python train.py --intermediate_size=640 --vocab_size=1024 --attn_scale=0.125 --bias="none" --init="uniform" --init_std_down=0.0718 --warmup_steps=0 --schedule="wsd" --decay_shape="linear" --final_lr_fraction=0.05 --batch_tokens=[8192, 16384, 24576] --train_tokens=125300000 --max_steps=8434
Each number is 128 + 24 x the weight over its row's rms, rounded and kept within 0 to 255. Layers, rows and columns count from 0. Numbers have three digits each. The size before them is the row's rms in percent of the matrix's.

# layer 11 MLP up, 640x128, rms 0.0716, rows 215-264, columns 64-127
106:144154135158144079161147066161071151171135132149112169107111137136104116119177112134073136121120122119113125106125141133139127111139119116128128122148142112157168156120142110116086145140145113
103:094151117135139141113087147127147138154122136141103143104097106147138116120121171128121126123107108147072134122153092130125150111165145111120114124122121150117115103118126108120138132174148137
118:138164140086164094081149115154078110135114114124144112160143171130112115160189151142153151093163112115098095145121079108119101107127141127109131100099147117128138153144138103143101110167119139
096:176110157119132128137144147129159123127167132103091140137139110120119097147172148120142105124122101113146124125111146179115093122086106130155124114103123140125118142111161139125159148125082125
091:119138162080137122158100138109120145134128169117100126125094084155100151146129082095133124142145112197137114135141102102127130153175126152118124160099087143092125093097140129128154142138070138
107:127129145101137141101134132180137118130146145110132130152150176146165128134120144138123137154172118122093114125161094139135157161133122095112132114086159160154114078106144131116134141132138133
096:130113088164167109172139112101139109116110134113144141123141098134144156151151159149127145105136126155130128108098150141112148123080128120151153101090165117127134131159099114133088106084133114
091:124121132153138150110074112118128136128170133118137156101125133141127076107142061097124129107165128101142129151126145143136151108157152138140179138119161101135103147127123130135118114157174138
103:148127083141152140124181140101119122122114132093127115115131087136132129162146116121131147147151121139119125133133116114133128128132105099150170087124189189152152093148166163113167146104142180
114:093168097140146121113139114112171086127124155121175157110131103130124140130074148093102115142113115128145137102111132149150114157140130137150150150104078133123174119109142150144115160085138145
101:112133156158073162162106167105135113131108096092098108087068150102114124110133112154107162114123144095153158103125088128130105141112162094155104128137118109107083119114110095119117159170111118
114:138095100089159135160123117137147145141169099131132172149118145120159146132089095158142102143131118119134148142133091105146101156109144143099130154158129125153158122162099165142113135167162137
056:100127114126111175180130138122114148197119106125077118112091075129115152153178137151134137160151161116098106137135122110150143120152126173118179133113123156159134111092085168115115160096100145
065:130162142089135132115126148120174144145106131114102105096124166084112114130092162087125135147076144139145098120116123145121135127134107172126178125150116114083140128111132132141129150120168141
109:127193160126150092120113136133138129119128142117084116110147170130154114169182168128123153101118149097132167137167183166097181122128150099138103114130105139102122086134123100144135133168155157
101:149071099109144148076138156094088114147169122122147121079104124128101125154112152134138126143144117166135163115111142089145129100165118150103084169136133124104125089113102148119132124109113159
104:149136165136147138153117082117144087161148090136144107164117127187147118127135121133136143115104107112130105161160145105125133160109132121162078122125117134178140145119126147149081099157152101
104:170113121174115100102095109135161177107119070115119113083081127086134109103130110111095120160106105174149151124151140148119132130101104102130140140127124108123128123161101114122142129136098144
003:115072117138164084152132174110124113151114174118135123121102131151125088067114111160144167143095104121104126141099143150124135127122128109171107141150111155094091094137153131156108151094116113
015:134141161125130139119133126112163159115079153130131129083115125176139085084134102168117118172119152155150095122144090082161144112131155152138149153127141161149083141151097152113103143121167101
097:160085108166084104119099143107148135126121129108195147124129142134079126124095116131161109099089080176098136152109127107117142139131123130116140106177117157077153119142124148140127155139130111
095:090103124073158126131102110140152152092088093117138114177107139082091126101113120142120156151111124100124123127119099122115155101137149132115070118085078119113145146104145056139120120109132133
079:131146153146060139114119107140089141165141149137124117140148126090090114094133105149075109109128097106127119151156120092120110121149135108117121173093144123158128103088155099117161078083169076
098:038124138099141100125158137131133124153102160111157115160163107114083176085097119130112126128137126151140136096091129150113077104132122123146112148122123147139120169078117106105127125168117137
102:195127134170132137130136119133135128137125116071126106126150127146079184168138113129108143139089130129138171139063083156122091143138097113121122122125100151129155126112134124104134170089170176
101:072122152110162133156131111164122114128102079168084165161116094071129096130106118140149163140139165165130120150164107103144099179099141121098139153143118154142096151139124147137120091107118128
104:143169080162150151118093128095150122113161128113107153132146154125121135126125182137151113085144161085167201157154108124093163094108109126158140144093162134156131133154157113129146107116160150
107:131126135152114098100147117129112129174099118092140136104122108123122164100119130093141134153096124118099109114125072097145088075127132154131110132077164096167141175139125138110119171097119123
106:122101147112097114106172150126137137071140149102137137113175127082113105115160138126132115163124147129111138120148145147097130147107162108114130159140170063107123149134146147157160144148156123
108:172122108145146104130151142075091084099096110121154125143168148164110116131139128175112120149087137106177155099203082091118111126147169141140115117123099125129137140182108071144112096101148098
101:091112179160169132116139136122135130094127140119147114138098108136152152113117152166086138127123154134143097122123123115102119137100136148095097133135125133131134107148135163161128090149166167
084:144134121136133161090117109163122143083121142066131131111133099102097113124112125120130100111134116132139097108122136155139150130158192105060141101088159117117145151126115137114117121130125121
011:177121133115167177141131125143123184170104116128132116104116132122135156107155129115108107113126091061094115127148123102189151097175110141155143128150114156163116147122121136137102141107115127
018:128113182138153169107151156109126118126150185126145144098141151151141132084062093109114110122122127136083087117123119108157155134153173147093149132078136153150122119160117119123191141119101130
129:090149094155147157157097156140083106108105149137167102102153124133107109122147145102113121145117105132157128130142120138091123127124104136134136126110145115120139112116132085178115124085123092
114:139105162133124125147150094140116151146099127138134131128107126172120109106164139153174118130119097127120111151082145184098116083111144095178128121114144131144136126158147135117063125122141138
094:108069137116101094099123129151122105168120131174116106126170121146148161157112147136116114148112146119112157119125143145116150109127098115118159141119099153156175131100105128132108114119133135
097:129122114113126159103130168139132134107160113121125148122137172139123121123123131123136142133142139118123112151111137170132154081068155134136083072172138136107117129143105131155125127125149094
104:152137128136124116134132172093099144071150124100104098116112138100115137076120128142118136120173120088102121134142136146182177133158111147133108103129159118091124137129105111147127114126132103
129:121126139141091089106142157151096161099128115091127114124113142135138132113133165142136119117129143153112145135139161107150126140122088142090130169140110116131125131118120180121091145139171116
135:068154103124117148133146137126111133131113119091119146107163098140100128137165189097107100119116113135127128088149163128113113150113087128109144140088108127106110109129137175114115114082154133
093:141131125105135102149130129144148111107115146172108127177080160125158104126142164080146123056094153128107123152126124157168123147174130143146092123163121146119141099115115125126140115135157149
090:088136164114124124165166118137142150079126136114107161124120140117130171127047134145127111089111104130127125128125158110157069093127134128147092085144142131114121114163092103118129131117144112
134:125119157158141096119181127141135121138104070110074160130178118107160081095140141111148134144153141115115135098127137172102156172162125086135111143125117118129121156104106149148161121165149101
105:156080179108110155108112105087140124146143090149130111121136130115141155183147124127096128124127131163086110120166166142124128135132121145120154133172144171159112120114151117113110107116125129
097:112116154167129121159152148112163148113174157126111134101100141103176094072107164121158112126145126073104147138103128119136123156126109139139110117154148174118066138112140141126142072111127123
097:098119151083078150129124123122148125114114172169126121117156124154168147107122140086126121118156148110118097204135123144126123144094117154104097120145138132153148128127111126098126098090147124
064:096116130106152125155149123153132119104157163139093148156118145188084105189133136191149136127107102147152074138149198092114125121168112143113114107118130103111148153111132125135151130109126134
093:105166108113080148111105152112132107127091136107189083166106122101101122098094113133110131163124134101078098141137138141143147096109133158113139102147088113117128139129139121117112112139149152
114:111173123105099128119096194121111135093110129123107120159134090136118111158151166104163124141131124135121138128131088117072096105101124080127125115097123150115161121091131112118119136113139120
# layer 11 MLP down (transposed), 640x128, rms 0.0719, rows 215-264, columns 64-127
094:121133084132128146130104127132114141114127119121134122096149108148147127106108073118106116197153102144112133168098118134136174150130107139096142140164107148143177170109161078131131118122117105
106:169160085121119115100139099092118125143133111125081143112114094115188185121112160141130138075112110167102145154137128135137146152120098094134156129116103106109142160134087115121112146136180161
109:143128076157134127160189132105094136071127151173150091156113144111142128154140125123106090129116084145092136140110122108137147113166118136091157123157140126115131143145119121147123140113138170
101:115117106093096114118108136158111060116142132149151111127136152133134103068116114130136154162155121135174114137160156105142175124158175184149131131121125155151102108120105116102136116097065132
089:144135154135110093123102106166107168134119126119104127124201124163154133177208115132107149097121096111123125097121123085162131145074149129140111123112137102143075123128082159171112116099121148
106:119154094116134165109112125110153168091116095135093127107142143147139139125091103134153127128135151116091086120121118143101146126152081115138127121113113130120120109126120152158096158142162191
094:112109149118118130150094143111159133112130137134167154134141153145193159113096108112123155187145109139137137161148146128150157138113128098110110110138106110115098112132132121167124095173087127
090:130140143160173117140109144164120123122106116132129128140100137094124136171076124082114124140128172122139100132125137149129157106145137192117100146141122122082122104139170126112099161158125113
099:143129144106156180148144137150107127139116134095127106120071180127120106112126138151125151136132194146159109084144112162106107134080103068101097167165116131127139135102146121178154166124080074
111:163143166136152108136090138132142104137099106138175140157109129103148069122116114108137134112096159157091103127105127167116140114113116147150135143128135152166130128110098110154136120117117085
094:100098155110138148148144116143122145157116112098110154130088118059133124146114122121098125150079153101164139094106141103142110132117121126125102135093198104141161171146161158122121157132163120
113:140149126144129098125097107129131139198147154151119159161185137145105128148121150109145138148100119137109112103131104144155130149143150108146168127113146160159162112159087153118145115115105156
052:106103125122125102141097109154110141149171135119138118126090113118111118124114150104105120168140168161138177096086157115137163121124135129132103123146132140168133158134103125167093131139107101
068:159136093150130104154105136134117161145105164144110169146124120155132118095141128113139087075090151089128137105070124132143153117113152110153112105131138134123122165150114142106121047088111137
111:129095132124156087151099179091107183100144142129135146137140188131103125116096104112129121119141147101159092153093137117122205113096146118105169152070150150141165137138096085137113130105115133
100:091168173114103122085152132161124123140105162123160140125163148132135079123133127175153121102143102126114154142108152117132100085084140102104122105118134163126153145094136101090113097093132130
110:118132145166124139129130119125128138108168148126151087110142142123109141117156117132134184161106108124133084165149123138166100123117097105161140154131152094108080111105152133105156136133163128
106:113122108124147120127111134118131157146131131101154082180159129144157151129171147113139122150138140108151123136135123118130144135196114109159168076128157139107126113106152129118133074102163126
003:118106120126151147143142108127141146140123112098094078142166137174133112139133125096142137123112125164141147102136087131159081137126105147110154158118167120150093145172154131151144130099176176
015:078120090164134159114128140157121110140122140095096120161151099152113138131169142109138065146168150122136158104116095121129099148144065153136079089135173150128116138115114127137109158141137139
095:150155129135120132128134128157140145110128120143115111172109144145139097127142143155150157134103116109090110159119115142147093146202167093129161102121130125176154147163152116110113101145155131
092:105105088164126123154151112144194137153104143107109100131116117110098131121145121112138141100132140140102121134133159144155106125103120119140112090122155110075129105137167155108123121163123141
079:200153074159125164112108134129150146137143075153143147086116118160109160149150129093144157111091112150135108109135108155112141153130097143148165107112140125103128138172171127082136161144137158
098:089081081124116107120145103136171086142085156149139102144168145159106121142134111114162131123161102106118179124160111155117119136150159163126110139112080120109107129120118119122115165165168117
109:123128135103099149156124108109147138100101118152157138101114088159163131106115133115112135112117183065130093092139115161144131169091132100142135109136145149162149154114192135126167118117120144
098:133130126149130134158128155067125157126156149109119163146082124133107140161146142107127131087123153123109135082109132133154154124151182107111091190079176102119145119096120149111127164118163063
099:126160115132113134122109160124097102114152168106100129132142162116082148121126135121137133105090138119149114160154146119122133106145148058148108108130151055134178103111175109152133136124125110
106:126120158124101137126132143099120120109174103160102118172109116147156162156149113121133110140158128132103109133131102146111103102140131141130128108131132137162164110145091126157153063139143114
104:137096145108113132112115150139103121093126162148137160152100124130142129126161095100135136146137129165111146113111135147156121147111113102129092125119137088115165153159085176078169102096155120
104:105103110126174165129108101102120121090173119136126129127170144122125177137192157139097127116116140164124103116116135087107158160078134132107129099145114089136104140180089162121129139125158104
095:118127104136088093150138149132125115165086114126100136112151076136110141145124121101184096127171124141141111157130130148124079100133084136093172150118149130131122128107112143122146112177141102
084:110153129108100154164119176071100172145136133176122080170100137143149124140098175115124107084145146145087116132122112166126110119116122143117126106131152156071118132091168120114164059118119133
010:157085119089089112133131137183099134129157153111107086132096132101115132164100115112124136144115147097100126127112152144139125150109105145156120113136170163125116108123136124154137138106102118
018:123145096145157167108122108170134118159120134161082122151166120137130104165134165099145090110124126096141163108130086104139105100139107126087147115117112136133119101154139172125123122096116085
138:106124115142127176132121163135120094156144165155117094159145135109150127114155163138131104160108121165140148127161153137104111153134105145115102121178136110157113137124102143125113089119124107
121:142142091109141096095138125143091170112078119106129140119113182125138087120162112170145139146155097135119126146107169106104128128134144149132163134099147122149101152114107090133151120095111190
088:166097126125151138147143158123122110105178121152129124088107172163089126166144123099119113124150110096134142156137099122087128118134132157140125103107130121132119128121131143140115098131184115
113:138150083125123171152150121106121103140127103110121126176104126140107129097126135135137104145135156090136102134135144174136132121225123133130059160156123127115162124157137136105150145154155131
106:123136127141106120106138138132120095131080113153138140167130142110099108151099105105131128145135142138114168118123135129149113146110122118179083196135137164112112139117131147035133091137131111
136:131134133121136135129148183172140125118121081094110151113147102126109134160112119116146125109133158135145080125076155159134109103139152097085104135131072132163148094109114141129114146105112140
123:109169091131122155142107137134093120115134157129107113099152123089058130113097155101101135144168112110095123148129126119123123138161130153160138122133038102118094113142137137144115097139129146
100:177111123117145134137153128099162157134091066119126123134131134078105111113103097164159103147143098104115131119086146164154128069111142100154131127146121114139125146121148081120160124112143105
090:150105132102128150134131104111099088116145130144090127122132100147122088145107173081170177139137123126123152109134078105118138117081134099148206167122127169106125183138142138115123126109115095
126:143112092108135159131098159125122150124101128135185134102119148150117142109143138139123133183142176093161119153127121135165150093153161117130124108172156145143114124158143148160111186140136154
107:056144148113110114144096129107133131146160091113125164114087131176125162092206096145124151135085143117121097138121152127115123122145091158126145137093137165128096107092147112120130117126116113
088:088114146135112149110146109162133138153103144097146158131135136101111157148059143133135144114143099162131117143107154120140103141130109118111141123116131139160147149124134158099094167128148095
097:112111159155163099088143160164124096155112143134166167107110127114115093158120118127120157102130155120117160133145092170160148117141120148116124100115108126140107158129113120114129153160145173
062:131157116114109103159171178122108144119142160109135111107106125161115126118189114117125107126141170162147103084130138119134092140106120177147133149097137109117080148098093140156136191116135113
099:153100144159159126098152106118122117139150104127096127116103127093130145098116138125162131113123155108132124156144169157157109167102118139128129164154158129114150085142131117159108127136144101
122:113126129153125155149147112128119109139186134110176111155146109125137136148121136128152142149168129152128139105154083142138145078106128085085117136083114122165155137126138157158159105116102142